config.toml
n_layer = 13
d_model = 320
n_head = 10
n_kv_head = 10
head_dim = 32
d_mlp = 1280
vocab_size = 31569
activation = "gelu"
norm = "rmsnorm"
norm_place = "pre"
norm_eps = 1e-06
positions = "rope"
rope_base = 3410.0
rope_fraction = 1.0
qk_norm = true
attn_scale = 0.177
bias = "none"
tie_embeddings = false
parallel_block = false
init = "normal"
init_std_qkv = 0.0297
init_std_o = 0.00582
init_std_up = 0.0297
init_std_down = 0.00291
optimizer = "muon_variant"
lr = 0.0176
lr_mult_up = 0.76
beta1 = 0.9
lr_head = 0.0109
warmup_steps = 39
schedule = "cos"
final_lr_fraction = 0.03
batch_tokens = 131072
seq_len = 512
doc_mask = true
train_tokens = 428200000
steps = 3267
dataset = "wikipedia_en"
Each number is 128 + 24 x the weight over its row's rms, rounded and kept within 0 to 255. Layers, rows and columns count from 0. Numbers have three digits each. The size before them is the row's rms in percent of the matrix's.

# layer 2 MLP up, 1280x320, rms 0.0869, rows 636-802, columns 240-279
096:142086116137114126113146101165086138146137130103156110167140112094125102106156201127149110100175089106129154102136085124
098:123152154142106121143124123122115132129107122129153128141139138149113162095156074124163135091098120149170138135192124171
111:133130121121118142148139111142113120125140166147152145113106100145129143120140140135142145119149131122089132114146134123
110:122096129134140092120154160121146092110193120170112124129142150129169098144166131122092122111141162111126124150128146111
099:080130146095141126084091135143180102101108086123118091120138163109178101138168166149126171156107133127133101130118088125
091:133143124162090144131104121107151113130127120134118139114151148122132108103089146089117121101144136161092147142130147124
101:122115128138104111123102134139149127170105103105138133142114128169092160132053148097133165131168145153086103137125136133
100:107097179116131083144140098103130149117161132103140122162105141138149136086140119116122158109131129096145181144116142201
101:139104138147099105110151100122109172081124119085108120164107107122123078146168126093130120122162111092109165110074119151
096:130106108183121100133128164108157150159088133136116132121133133147092129109121109145110140056109107125130140104152138113
103:084156137111104134143134109149128131158129111110121107097126139175098102113164138170146109133147156146165125111166106126
087:104159142117091110137137142136161143168139094137111101135116092132117111139134146164141111123124145107136120137075105103
095:117125122172135102135105179097077126113105145134107122117109151170118079153134124087132141121143151155118115111146118138
092:126128094107145084106113159156121058148164123082144121132112181147102131137094141164085148120121102176087159165161098112
106:164160105123114146130132100151133155127153104133148118126134083101119166101144104142111135101158120116219126146129088116
100:106113121149094122159119146133111109139130136111147166074124138166103127126152118074140135118123147142159166190107104129
093:109121130178108164139142177111160127102122158143135132130114144134143126140124196115106137109156120108102115118121114169
101:148124164110079132086174108139172152127117093112146151195123137166147125128132088104121165095143114120132097148150132151
097:151082152151121164127101148101131109167139132144089136110112119128124123139115169161102133110099147159137125121109146174
095:146106167160102153110101110124133172114134111122122154157126166146080132130150108132090125120131152143121128113185123130
094:160121136138148136151126178119145083132130129093159164105138111142088128114126116120121148148080138059131128159130155120
102:089141126121091089097106086102177121104167160118118146133125152138153124156098162102129127078127115155125141139151128146
094:125090123088124116126133144124155091160154127147106112139135135124133104129103179134134157125118157102144106139096130147
099:118091128144129138108162152132182131055118127105074098108136129143106094172147072126125117117111153104121126123142145130
090:159142138106133146135099113089160094147162131100113146078151102100134156127139156091109091119149154151162165144153166115
110:141113124091104146125084121126088139122144105100146140091135132112084135152117105131144132104142137110147091119146139176
095:168120126089096156154122120154129103107135106129117136096146137135104148151123103097108091159171150128111107126082109117
105:117124150140107166172119127118161123159104138128115134068123089122127133088143112129126115143149156081126120117135143199
096:126138176204138087171134136150128119125126153129152132161135109142142079140105106074139074114146144162124106090123177118
109:123116124124104104146178132134134106078093107222093163140164074096172133142147138102145144136176119119126146129129162100
098:117127138118082119129061189137117120144084073114103123131121139143123164127131136137127102124143138124167139105141140135
090:143133130093122157133123120123122117127096117095164106127103130131138157186141132110131149122141131141137145104114066150
096:097130125089157142124140141142108122091111112158118157157081114108134158087138149097131142122104156136131116178132130115
091:140143113128125129109149151064114111147161113159141095079130147145095131153162129158089191159160106097094110155109136120
102:145097129135163135121133172118099165133147158148137156095156098112144118073141099133101139143141152133124113127104126094
091:165132102146107131156145092129129113107137142161124135139166147111096186146116179119113114166163141103124152111128154162
094:110145135150121135149142106145130090163119151126137163099143129154140125145115099115106114138131163179133110060099168142
131:102120097147139155125133144119189125144164119086179119136154154174149110148138146160104155160133130152159111119142110111
127:106140128113135130108119132117119105127144131105137102073107113089108122137114080081146065118136148113133119107126133084
103:138131133112107160113096124111114076124137141140128140127094103120155095136105141137160093081117093120157120148123105109
104:130122128144124174124094103114114129162144145106099108143164095148153147165090091114145111120166132180117110143091122103
107:133148137147129132122114096121111117113173117151139086122118109135160117089097111165149163112108111151172109094122106168
089:113139147148158130095125114143135125137155145137109127113142151124115125108087162138125114100179099086158120133123153128
105:128130140094157107111136164144146139138150116148119127136112101142085131107108142139130126132136111091147161134124127119
100:141149137097113148169151163138146132073117144130139079128127188105144120143146124111124122116118088132149167121152145082
106:122104122128100139147135149091137099130190115166113155095121054146138103119154151108136152129108127081147110166151082122
099:168107150114127168153100112165127088122120118126116131102141127164129146106148090128114114132128095101138102160098133123
089:129094160186089124156089158166138065122155104106094147184110146136135111118157127142108162131132117128154138150085131150
101:088141140109123123123079162152104129136132138169143092154130149115147136085134140173137166081128133153166083124104106125
100:128145148132180128123124133143092153135149181069099153180154127105104088096136128120149153086105144098155098115146149127
089:100189120136140178112123134155098124134130141121117146134132140140116120146125066122129130094139155147122141093124105139
097:146134119115121133145132144151153123130134152139106193155142145120120095100085157154103112154100144088094106084113135142
091:096133138132128128156130132138095136123102139124100125121154073111143167134137095106102143102128144086102110090127078131
109:171120133131109095118093142138142129106134076127139090113164139150158155100122162101111170129114088134101130111160117102
094:145114126152104147134119142125121118159135138148103110128115139126130179107140159159134143107120136190099169141122121157
100:111146109122089122153115145155118101149162114139092083106125135112147113069102144099112115100140116105173115146162116145
099:148114127121121124097146118091161178119157092163129077131159121152163097124099121124091131124165133144117143125149154124
079:151102125109097184109150091072085101139144145105131117116098122115126142122167103114118112116124124120133133128116144103
099:138141108162093073149148077098155146084111137119121161129146116140131123137115112146110125093140115162129153126164155135
094:137123132173171119120116126130137085115149163125145135126124162102122109145096125141116119119115171166129134149099084131
100:170101131096105122122116133159135110148114144105146136163142146174142076119139126113119135171147119109132136131069112146
087:140111119082098106119123141103091121088163145124115105154087117092149175111128146129071157130159116114146083086114099085
094:157149183145117088147150118126123123120100138123168123141096118144126165123136134115169098111097130117115122151148197104
107:111182152143109138090127159131108132136191137120110115128139128149108145131081145129154117111162107118130142099185148119
098:122111087172114158141110137124128119122123111092119137119089142102095136114138104138144140147132128127082119136110099138
089:097160134165126139196162139122095124108136151096122136130131135116148118153123150160123145141172138136107102107141126129
091:154131118125110143138123170137143128125135147108169120130122087168152132139134099128089074133120106117136120110118095095
096:092129139178114169130122120130124126138122101111132143170142122111129113121140114134108100081087100117142109114072122131
113:147143156122117142144134083158137127126128104121143137123117125170185125089144130117153115138100185084118130108116110122
106:163134137148087103114096113158127154108178121121108115154138129126129137088151101109141155107164118116153120092150114116
093:121108127174104121107150132140096137113107104136092148128144141122121147122112090164141114137163132110117118153111142140
094:129172112117112131139094108091122108120087117136155078096114097146168141109128134141139113138106144135119131087094135153
091:136108122125126110186142141141141161136180133134142175143145074117103101086112136096141138101136116121125096080132130137
101:119181156064149133126125137141114112118127101134176123142115118091084136120158111138148143118158136151103129132159095110
094:132105128109151115157137154124144117117096090145156125112123134096150131134104104129108080140144110125136102154122145093
109:161098142141132109120114178125136121142099124118160136132099107108140117119125147142111161100134128093130127128144118129
111:128106144128128134163123099141137095109087148103160125118150097134111118116149094120117116099124125101173106092161157127
102:130131153159166113129133183156153129116107136136118114114139094161094137129135141116145140112075122125126086125123151168
104:131112116131124108123115140132131116129076068144069129127119113176131125144113108129144125100138118145115155154140141120
090:114141133156187126147126102119152156147170179123158143169104138114073165082150142119120136128157098136117128114123160103
091:110154127173135105107158152085117101125135117157124167109142152093105162135156129115158135157155154090116120132116129121
101:137149122148138180147140100089108139102134156104159146120126104133148130112096131157089130143148098122135105141136174120
108:138151135158093078154126152118152085101093184138113102162118078130098118119139179100131104147103128073150105108165105149
091:163078116129118136122099175101180140163145132137124133092137091116101127094125138130152119117113160132120142111123126170
098:119078144094125133138103149123122147087140110124152163175145129155181100139169150122151125093171143141126122135162156149
090:125104099120108146180154166103086137108151154120122116134122158107099140099118082110137101089135161154155083179116114131
107:118152122114107138129120056094154135116121128128201132149094129165138118138113150131171130147179107149105125136131144097
108:172100154142085210132170165109103122145104177131116138112109115156147142115134152138103143142157146122110127161116136154
099:152141139167083120098105131135179127133145133107127118142142127124124104141114160109123090104138117060109112117109072183
097:128112160114131121127144140099145153080104143123153115122115145138112146141125110151116137133121112116114090098078089106
086:118092136189129100127179100128126111074155137180084133112155187139091130129100121112148143157098147153111155125084120145
102:107111119137133129150170118118121118159163150113134121155173095092129102128151171084128136087091143116110100103103122128
106:159116143129096109100077149141160117126118094118076115104116098143117118143134153105095139134165163141170133129116137167
119:155127150098124116137109130153161093104086162119063113121164118127163099166141123108118120123130149087118104125171176154
103:131150132175113147129097131133136112084119147118152070105174089136180116150161138132118117143125083115127144107179097181
101:098154141148112093154137124138118111148137148122153156152120126131129071137140145167158164112094128121084084092096113120
091:155100093132106135103124155097145147159119139108114132119130143146169124128146108172160117113120113142097096159131142127
097:106166145077110124135132128180140099139121155095114116117126152150123139139113141100109099139108121107128164145158123162
095:165133093129152178106148109127146141098098144133152142133160128135140110165111110100157132147106178142118154134126114125
103:144123128171114144148166123156149139127131130163126111144142114146129142099100117129126158146113123191118100120129141131
097:087126113117146136156136130131161126082102152154202163104141105129148109140147092088126104158101151137092104140155099128
112:134172114135136183082150122148103128144123158125137146186148104111151107151166110128143122119139138124129078162113098152
098:165139160130155150122152158104154136124107144104045074129127096157107115153140077153125111136105071110125134088097164157
087:076137092099136125161164147132114139200142129146138153139067151145118113076126189104152152103134119139125116154121151136
101:121119158167117114150097120156146143139081166128116124131163111111113092115123115130168125164079152141117125135119159108
109:089164126097129111141116168086129163127155130150129112115122116163148128122131145191151167119163130108113107094136091159
104:138143138129117085141111090138135094146130171128119156145140123115165162084123109121135110124150095114181089123120115142
099:109129130138146161161075101112131141131130128113156157109129124160131145129121138107074081124125084154135115127103100174
107:159124110124128139151121133131144157108145148145187132129133109095160115097125169154133123121153116191117121174144108078
102:118139109123155141134151130173115166089104112142154140172128147138124143082116143107129169145108107161092168074110154111
099:135130150113124081139159129078110117148135117117132086154122137127130120119145141163121164123131143092146119145105155133
097:174140135123118131132116169101172131148120120086123085088141112156114147131123119124153095118125094109166115154093118144
101:121140148154138122113108106142146120097107072101145099165105108110172119077122152126123122135120132149138139140131139118
100:137181156166106112115148164109119140160152111170127105109147090117127144096130143102155134119157099141092121091155146126
110:163116108143134107124146125181169119103180160114132210132139090150085131193117135125147134107138126120124116127149154097
093:137101144118140172144138112124088131120144139114135070121113137133143118171159130115065105057131131084167120101131102160
112:159117124136127107122087120146159136132164111136153140111140107161149108122106090079153099105131134136121127148062167092
096:172118104175137111104112148145136096119132087097093126157104105132139072111082138159100142149119148097134072105112150111
099:132100090176151135128107146108132123125149142154091124078136136114134126111147083127103126108120161152126143152168106181
107:162178109118143144134126152121104104093130127154137137117136131081121173108135136119135120132121097131079128136093125115
091:153165117127146142112097111109135105148143076152128124117120149161073142174153133131125092133174129134104148136129120134
104:160145125127139125142118145097130107098141174162115125165127121137151139082099157131142161123128122107119119125117115165
102:128152119172143108098136110129112107177141132123142153127151159128108139132114085115142171088150102106133119141143137108
111:093129115130153128133137125096166128169139132107130120145139106148140138166093124159104175149096118121167148116125123125
093:097173096165118087137115159110119090126133121108130109147154114154128159201110102148129167130096163123144128149137120119
091:128111128111139099117132168062112120134133121091125121155153104136123168125122172102161161151145107150126157093092149116
092:119086125141115135151136119169120137125130112098112119118155135098171122125133131133118164153118203171139129136075121145
106:163096160142154145128125125112102093105122116129108134129099105146157156148157141151116106135149123124136141112102170121
099:099128135145116120133125098087131133153169171082156125114108154123167083119131134154111165102081120174132118134156152099
108:176136121111136160141112122076128141064104125118101113080130138148134139154129111129105108138128135126145102120136103154
108:117137121150103092119102134119136109105139109119084123105141147145178123181091136129109152082097076127083128152188084145
100:124151142107139111157148134144106146109130159146121147126105111108136143140112132109145106136170164125159161092093172116
120:141142153094094204159072105183113134101137127121147116143108148155118188113100089112124133170106154180161106146151107127
116:141124178131124135110131119098161108105076126097145065092122141166127108067132135104121141161156158072127119134118123173
090:138116134112116116148132155129142112144154165111097135105127077111102098112110089170170117119178116129135087124135098144
106:181110117110075091127132119091104141115138135080123106135109132130122131077104164126146122130136108127120189151116091077
101:142134121139159159124094124110174125120084070111101117115133115144119122127142117102136128126139152173138132103071135128
094:126106130083166165104187124072156133118103184109115113122110141157122110155117135129120117177157138154121159122139111113
102:140134151151123106115072124141133151108124113136108141126134099149103119144162071142128105148071136113168108106123102115
107:168110166154126102186113122124128116123162142097127165124149152139138120139160179137161143113149170135139151156116160150
107:136138119095116140140135186096104104110162141136178163135150188147146138116121156123080124145144097122128131137114147119
113:130103149126102145145166116136096145079147109118184121126107066175178125103127083171134135124151145110144141116121135101
092:133157140129113103118124172123148102132122113113130112105152133133069133137134126153107129107118136130136103152113170118
101:116152107153088128093155118115157097092104107157151078111116098126116135119099136139115134127204132174118151148169122096
104:131120151154162089121125149121124163111121130143134109127104133138129159135133124118121130103090126095133139130125131115
091:097130112165117106113095134132127146174145151132110144137116138113105125142137134144128149125127125112126100143140095131
102:138135101132134161123131066172110086119213134169117153120113095103143084091116149102147123100113097148111117134134093136
100:152094140150145161130106145112185137077136123090156141102133084141157119135189124127070127170112131116116157101133121156
097:121127129130122166123118125159121146108136123112110112137144113103148156143132080117104151100153137135134143084150107132
092:129117113124140144081169124122140101117127129162154131154135141128124139098138103125148137116123167119076120139121123112
098:113129155103126146150146150083194176129114094133136136167141145152157118125119160129103104115102110135162093126104169128
095:149134145070138139134139087125117181117100162130125152096176099140169117127154150151124153117119129082138115136107143121
096:120098116127136130124172120166108139148144178175083132099163130135118140087133148112117090117088149114181087130173114128
097:128105146147110108125143136145161116150136185147107129104149136070108144149131174177127152128150157119129120128118137146
104:123127076162115148134128120148113125149146125143166147069150123130114097158153139110134125159149125128105141122133136131
098:101096122135136132126100128134146122108167125116139116141166117100137115112155152112101114092099163120162095111118126151
105:152122131120109132165082117124124145136112154117091186103103136122137153098105128111143114166171107068106153131166133134
104:152111139062112103100126126122110137171109110115110124147128133149126134120179123092154121101113091142105147065104106106
100:141150139163140089143117141156140115146154145102149134124141120128149158135132126103153145159113156126147103151127162147
097:143106141139125117129143142155124124093132145170128125140132129145139126085128111129112136112119129096126144127166117119
104:131097143071104128159132113166132115122124091107130115135108122127144155155095129171130128121118092096118152115147133112
092:180149163164124120135131141112147151138106117139112115123163155133154133163124151093174172165103144142146117174117097167
098:154141122124112074138096146114168131132085117122106103120148119106158141128122147119141128133129082152128150151157096120
104:143163126149142150116163065156118112117114106134117123147081115109104132159090150154140113088127090126134175163162117135
111:163113131138113145134166144093094088136136129085116103142131113175113122155161116193133147113080116154123164129131118133
100:126090150108142133141139111145128100126149132119121120139087080085165117127117135151095138163141123147089119161119157101
096:104102120140115122123151128124134098131097155113104110121137137119130091111184151129091119116125108145147161124114085155
# layer 2 MLP down (transposed), 1280x320, rms 0.0254, rows 636-802, columns 240-279
096:169097141137126151121155148145136124166133126140141129091088098080166124152137147138125096120166135118126102101156117094
102:126169144146139111126168120079154132126153152169135127136117125132130116135136072126112126141141117089094122139177103125
109:083116140112137136114155142158166125135219159128141130139107123128128102112121150135147121141143132133110131088151138128
105:140110082130107111124158141144165160108148115183146143110129136110146122105146111159109152134121140157121105136092108057
097:134132065133140134119101149124149122137107149140130150101118111174124129113160062129117137117084150123136065127117118106
102:136167193133094149158113082108143105139136134113091134097129127105112129139125123095086122141106168133106131132142152126
098:145109098141122123112081097131131184113154128082148104142128110141099129144070138098158124115109160172092117117058152141
102:068121150087129118086139108094167124176144127128107095150116152118110132138130141107121129153113139125131169130131135176
096:130104141099078125127143135143125170112115121097114148133087137133073139130124147100142114126132120160099125165113120159
098:143088109161124147087122118164159153156107135164152133125130150148112137149105096136144158075092129119155136117104145083
098:162115112120160126125092143109088137135104194147119150178142118079137139122100124099119121110126102119068131135118182155
095:115129133130117132116112118140114113142144135147134134150062115114136113138111141174151124113104162135130120149130157130
090:165151091128124111097125136149138134144120150152139145127166082128121114115108132129151141125108083148133148146086119137
095:116110133079129075099104143143132099148130126123133086150124166128089134132088142134112119148136168164101172089149102119
112:116141111168065129125157127165130141106117139091162122088136100130083161131118134127120129121116137154182162135128141126
097:142125138129119129168183157151138107137125083119153153123127108132104098157117124102107134085093156149121137136134121104
094:102125128167105121133146134126147155133105153150149148145072127124115094170098103126138088136138119137083129097105112136
107:153132127106123155088164095158111148155110113137173150160138093128137116115113146128125108117098129143121153134071121140
089:084092120149101096130113112117106142139112102101149108113131121136133121133110167122096125121157151185132106110160091105
102:139159172123099148131103113105142158142179092144141172131116122111127106108144122135089120141140117144112131118083097156
088:101130109095083139132129080156133169111124126184132137135138128120089149111172086127119087095187145157158146103123111157
099:123125089113126120094121109113145158076109126089136117134135128096107092112140142127094099132114153128157146126124143140
083:145179085142121152164091093155074124135080119111155141108143149105096112139159123120109105124129130089089131125181102103
095:106133096117149118144169140120166102104147106126096115135143120157111116120135099139144141116137096136129153106111129122
094:131123104152137104079125156126126157155082115125145143186115134151129103142136153144125130151099139091132101141095123186
102:119129160174132136160148130109151140156150150124135129132127125114157128106143137119115127132109147113112153153119108092
094:119146141159137128119114144092152110179139130133139131142116105103139141108124127175162192116092145118123128151110156133
112:122127157135086113114171113135174088145109137101128107115159120122111118120137104177132088108144149120151138141065100171
097:088154135143169094108042101170155139151137107117173122139145132135111131132120108127130100155082138157073121114101174147
118:129146139140131144160121149128130116162103157147111128110130137153104137124120115151163133127103128128140137126119119127
097:089112150111136113164126135108131133125067095112111109133088125128130155128112141128102111133149150127139127135124148090
086:100135095199126149142142114091115098159118149094152158121118136128173122145103120121085131155180078146129152145118089152
090:149134106125132123127130144122127164132111144086139142118099127120181133116082139125164112083163146159160150055102132120
095:144145129113162113133112109126132066099094131128152122155095142171131127151150131069108163139110138133124159124122084092
101:109094115153135139129121104158077142127127106159159120119190121097113146148131194145148119139131097125093106153082140120
096:146119144121064136146107095135146115094148128158128162141152132143135106193127129116170125158142112074152141121128175133
096:099138140078111124143143151128129125142158110176094162090135117147134114127166111118135125131134127146143105115144157103
120:110093135168175194128150193138125113141137123103144121121131141168149109138126149179118139143132143152174096100143149140
130:096141136120155131127090120132138070099141154117081093071106167111098142180124120134141080080113164136151132150141108075
115:132149127116109139121111142098128082130157146146113135104112067136165109127098147141167103116134096087170114128158113107
097:125155105101132190112117076115139155124127139124152124138180099166101094142111100147145097128137141204100151106084094088
110:121086088149132117146108090136088127191190150132138151092121130152158129126106124132123137110142106160144102105129088134
090:145138163145127124159125131140120145141129138085169120122109152153191104188121096100099111131145110096126127146099148120
092:109152119137132147099114097135107153124121130113138137136126156107150121168132110113128082110137137183116126124091136108
102:099108151162112097164148104123113147106102127131148116145133155156094175156128110076069139170126096132123141151149120111
102:084135089150163142117116140126163115124171114119133155087118136112127169140109142119152145097130122135103092136128115112
100:118137151124129163121122113137111136169153141153121159088116133167110129139131125123094134147161095126127116161120176121
084:119124113143111169150136091161146096114183152107141171140120126146092098129129142177161189158167132093109137173103083139
109:110155170139125114125063171128116135113122148130142110102078154111131159099142107158101129095150101131145089122131119135
097:131137142073080128171156174111109149179110118154087115098127099160123164090114123136102111142138132148131123115122130112
098:162136127116104087106104116130113115105120115094201097129117130128122116138169142120145100149118113128127144125111164124
094:128112128083094129155143127096092171160140122126122096122139155133064102146090146106103094118116112113140128149145162085
098:167108112104106089160148140130137102091129122162131105139143089118151117157142108108099169116104117132119119082113150078
109:192110138149112113120128142178128136117137067125087163119148061117089134123120148081126163125142127116129131113155141083
085:126131120160154154108155101164115119157149129136132147132144167130118155127126141149119143120109122178115160132102101134
093:130131144100154076160153131136099080138078139126154134117123144116106150201132100081126126114109128160145142179093147107
101:137118152119125117106162103114127181108169097150125115135113105121174098086073105149074166090144142128108083165123135117
096:147108131114076192101130107112140107108123156091114096100146096151107142133152129124084127121137114085140152141121107088
110:167123119139099109147150124082130128104109147106107142168146127132161147154153124133117135136171115151113136089137157114
098:164127103133123135169156168116139165123158139115167085092161121177091114133113104172118147101149125126111117155174142135
103:138112153142109106109139128095120127164106152121114122151129120112131079107117105120115120178126093143115140123108097152
098:139110157096103107144117172129123129115119166117125115142111092081124176126179139147063133122142132136120072117126133078
087:136149141143111091122166096189177146112147152140115138082092140131174167160157143170145136112124138141121141104143155121
099:138166147120099147114137133143094181131186132166127161093143124132126131153082105113125110123186104149133152134156167106
094:110149133131117119125140101120116170135090115137121119097177153140157072104111119164191139129074149146127139127122175122
087:133112099159125166195151136135112163155202170103139164118112105141135100168170117141112103112126151170116063108136132138
100:130154113149147123152099149104135164118144139114132110126102097149115120130092119119109096128128122122154132111150119126
092:111133099153093193113129117100141158169140119057136112130111130096093133150130104104115077062114110150171156169100139112
110:112125138146151130127146110157139092136149112118141145097118147176181120097124127155117093123085176125117109095073152141
102:115132163129158125162131175104139126134124173143113105080113127165143118144163111158112100133140122075128126109115086137
092:121166101131131142134099123108142119125125118121151151101144119120118111131138115135143128127128125125130116102137102108
090:113175103109105146106104112076129165131108143150116138109119121113135141122132151121126094101111153132113135103112123109
089:115113125135132130090108116123127152116070121100153152098142167111119129147110144120156120156113128117142125182095105099
094:120182152089149140118127126164116150119116109129153126124158126084098116141149123172156146120181139159138142131173107133
098:110111159106115127140114102172139080095110100124145178105060149112154122118106100120136114152135115155146097114151136079
106:112129140111142132156141152169119079116112088131141146094115153145130160172119152092125092145091133148147139155070127139
120:115136112116131117106120140126109206131201107137098131141107166109152115133105189119125135139123133142094142165109130086
092:100119151122142151143115196104108148100151215123139131118155160110147137127131098102120154116129095126117148129100153117
106:116095122125109112117103128139130132150083054143123131129140099144099135108090106122142140104136116118132164149146123094
083:135091117121098135149159115124143128111091111109100117124089164071115069143104149152139112165177126122123131154190170139
101:145134147119139114149087121177128133136133148149160135162116115166125119144118112175083148103126111144129090143127159138
097:134150135075147135140130125127110197110089111150077143118095141124068136120130096136151122124154137121130120110121128136
120:133172120137140108143135102147111088131136128093130125095174119071128169110159167115144123142148124106113119151075151115
090:134107109132120137138128117143123107147061149076167107163130125110148138139118109148125142136127133161150143111162122141
101:128104157108144136156121115122117120122155146125143147167157143136191090145153136139093106112181127133082132136144134094
083:125098081112132092152128180091139118112099108145142116099110129069166115184110116130174144123156111156170096100105159064
102:133116127087109104132113126123131123151147128099146081126117134178091132152102077084145111095119146132073148142100121155
099:117136092129128130115135155133098136161114123092153120154120162102105134145131084134158144134123130141142127121148095097
102:156141120138124119058121076135165118148125133119125135116086154092125147118071174100137090119142137096105135147115130162
103:117107109105140142127147156121153136104102154108150121121136136104099164132121150148099141167104138155114119115105096096
086:148119073147105160144090131135126106131132121123133104149163134116095084171149124120122108147144113124121122088118091110
098:138116120095117191114131093113175108128190149119143165123152087146127117151119127102134092132084120162113136105125148127
093:124144128129127095146141138150122144110136162181093180123121144118112113088136140160079145071093112131115152147139158143
111:134168105113146154143097135172160110136095139136128127090140151127127112096120129109183156131121148113097106177157161124
104:113120105143100122154115181121116129134145159143162145072119126162122164135121143113142108113168147126082123074137099173
107:125110146129123146146130144143106112094146104104142147163149143184117127128096134134119165126100123152132160120160149102
088:153158109152120106155148137125123152096136121136111154104119107115112119131130118151188104147107131131109134109113129139
091:093126158083111114073098126144133113122134149130126171162131103123152124126139120133096130129137126118126139163136053165
099:109148123113123142053127101124123103126144165120136113132180149108109118123076149102152092115130137115131146123089146151
095:087119131126115101103126112165105139139106147137141117128131101122115122166128151122126087127107110102125155148137134144
096:077164106127120124160172166125119135084153107125141152134161108109161162130134115116125155149123155156089128176173105090
121:131147105116160103121132123140144134152151140124148163131132117153140116125125148091160181129133177102112142124113133113
116:132127121128116129153149140166117145091061127118099164091132112143112124110134111118156123159153106110124133098113122161
086:120131089113065117148147088133120169136136145113119151135162144135093123098135154133155117163125078146098104155125096142
098:110067157142159105158153147128096143147114096155133128145171099147135125146162124152147131160101138154137101152097163151
105:109129122133141100144121152092153141089170111077118103144154163083126113139099105137166101152135144134145124104135131152
101:142111149139121093124085111115140078155152135119127146131117106099130164135120137125123100110113099130179128140138115108
104:128143118138108152163124116093133139149109147088131166083119097108125137140108134105119076124088129157168101152123117110
104:141117115137110130136117155138172155135152126133133140167141161085118115177119147133138115115119162132129113128162145112
094:146140112084128141078133078126126180152154156127129112103134112142083123126143145152142126136112120096158110157124129169
103:111114109128119154134154099140143109121106135154131095144106104175125097151143156133102142108119153136128081121121123146
102:144146111146153127124129146110138124110094113134155139100131106138143134110105135125135124114128110121132103131137076176
104:097106135139156137102137170158137150111086085158152114116166116120118129119092122168123158154102145160137165124114109122
090:103094127116171142103129116155119148104129194116151106053152124152106134110141130096130119119143153183151098145107091107
104:095141165113135132121114140083096126145075096139133047113120173101159125098156135107129100141132117129104137121146133173
104:135122137148143115143125096132128099121112163116140125141111103149138135150163150119061123069161156144159126113104038173
105:111123080144150137093112114149129189157128090143154138107177133141092139137144093106154132104128126158105082129085164132
097:176157146183123111108140116125145122145092118130061099147124121138134083129075133173108142133120171159097080127116178113
096:141115070119107142103115136143122136094142157152126087112117115098117126113112127114132130110168136167096149190152166160
107:149164131133094104106121143109116086141157155119097138112150157109115147119117092102100143138145155123125154181103155131
086:120174091139139126106122125124131169113147115114120128137130115103097087134164132147147131116163137109141139124112141105
106:152141093104105133138113120129120106118185129152108160138113144088116146123127143081115125140106124113135134126109143151
109:119129115163119112131192095123107186124128129149110104164127176154111150124117153119120130111144112151157114157150166088
110:110136105161137125138134105103151143157093101107127116146119113107167125135112132168094168172131139089194123134137104151
090:103146078131133107142146141141121118145066152131140104142098127142090126135107103135138157114111175144127086172125185142
094:150075164103108135102128152083072101116154174103129101104173123156127116103104134132206145175141126138125121137100123166
083:129120117145134103127174118139148138144105168154107162142109104140094126112100125136145138107156135178172173143140155152
101:127143158120112128154086112133110121133173158157147139136130175106114116144116167160139160143098177166128091150070146117
093:142131111073137146085133124143139096111080129132154145095152131128095096109101126123152182142086151129117169123133104120
112:149114113133121141112114114103118161086143102190113096131152104147131154155154167086132092151130150141151146159130103152
107:109120132099096106116124143081124146100136140146099125108153159145142166164075157161121185101182083126084152121162119156
097:115106149153104105137149116109103095198154147141137117148159133105110120140118116103130134123118121117076113132138127157
096:111124091143158070108160122085141152153094135138128110134153107098152093124170133173089126100158118121086156134106146121
112:143157159123104114089096085091080120143108160146132135100154128154127092141147121126099167107143154154128124113102086126
100:135137156114114117132165148096103148166166131099113133154106097128166076068100108159141114138157134123140123147134113136
119:173076118104121086174159093100126135160097144119145125087096114139107124145133153098126123147126120110141132137164100134
101:133123107111124162116150132099165128132079118148093120088168152130134158104166115136130134086096128123079106150073130128
094:122139117082165129124082137139110122181098122116170125159154158144141125160125139157079089151130141088089146160144100110
099:090115133112103132158180116143134141156190145129137131119110156127148140167146151145100156127154146116072153152140162104
107:169107176111140101154139131135151122103201122115115173141144116157145116167158157138152125103133144148132158122068139162
103:134133103104176147131134173146147093161175110123118135151089123118117116146127094101163149090117147106127164112133116128
116:137109156143099118169100137114138105083183098111142132151141112139119125130155131144127088103163116126115150140154145113
100:139155093149134106154113102157099159119108124156109128110107160118152104086106137142142180121161077115138115180133160131
099:129140138120126148120132138130127117128129076139141118133120094083117097123120085082114174126142115158129136135144101101
103:125093138143119134115111118131132085112138125153163099141120145133134149128101167163125072097076120112100152090132168093
087:082117113111121123125101106130117141134149153138121077153104160137098126172129125146155127157130133152148115096106163073
103:131126106125124147142118086113135058123192128163133153094109141149113089129117134140153171162122096130128091132129138136
102:151134166136143129104088140100156138092160169170153153111136141160129113144104112167103137082095143079094140155158155176
099:141126123143089132167180147163145121118183156155124104113092142081089135134104112068121132118097117125163113134157095126
094:141058112151162146085120110110109100102123130152155176180137142162127164115138118142143131154097130109141144153107111135
093:156119114123142105116188105123141128140091113135135120133139154143093091087164090124123119114098116127154128120111156158
099:116174116170117141087137106122111091146149105143125072157087142139100127111087101136142123138138092122131123101109139160
098:123107116106117114128068106128128134110129073114145131161096127086140135158108124145128146123153150120129104142127151147
095:114129140107109137093169094098104183145159097102126139142136135185149113115133084134082125157116137110170150086142151125
106:131126188135118138161140148098099135124164149106109116150120162129146159106096126132096125110077122112130120146178108134
096:113123126134159143126148154141130157098177125135119105113140094129153121126168132182130143133158137124113082161080140113
103:143102107154151107151145133123128176129111130139134147140068174119139143179132093108131135113133102158131129113116133112
096:156098114116114131114169098150172156176131133122133135134142132146120133148154114101137129141172120149122117119113108141
099:095171143114094118151160163127125124116095095108188137110084123124146135078159143089146114117127092097140105108145161126
097:127158144131142118143118122145129108125101106130106094127138138104113107146167110094152112108146120121157133079117114131
111:121114122139149139155134141142141117123148079095132130134122109154106123155108117200168116147126087120113122099155102164
095:132140073120110114136144164180109144144123110089116118109122113102100143116182139119106125135118078106082122072147151148
102:159105145097152119142107113169108101162197116127149112105106135156071118114067127157125125132137135135135137147123150118
103:146099131141093121116127069157108147144087103137130131163100129131087151174091159162162117102155138162095166121139108102
105:100114099150144136120157106128159099146150118153125161135166183101076147150136123168142138106109089159130130095118121180
099:105092172140139134120146111147113104092109123128173126151108103060141143152121118150087138164153162167124142154119136113
100:112155146113147096148117109114120123107147117075115090135114134124139124139152118070117114106114175197159100061131119123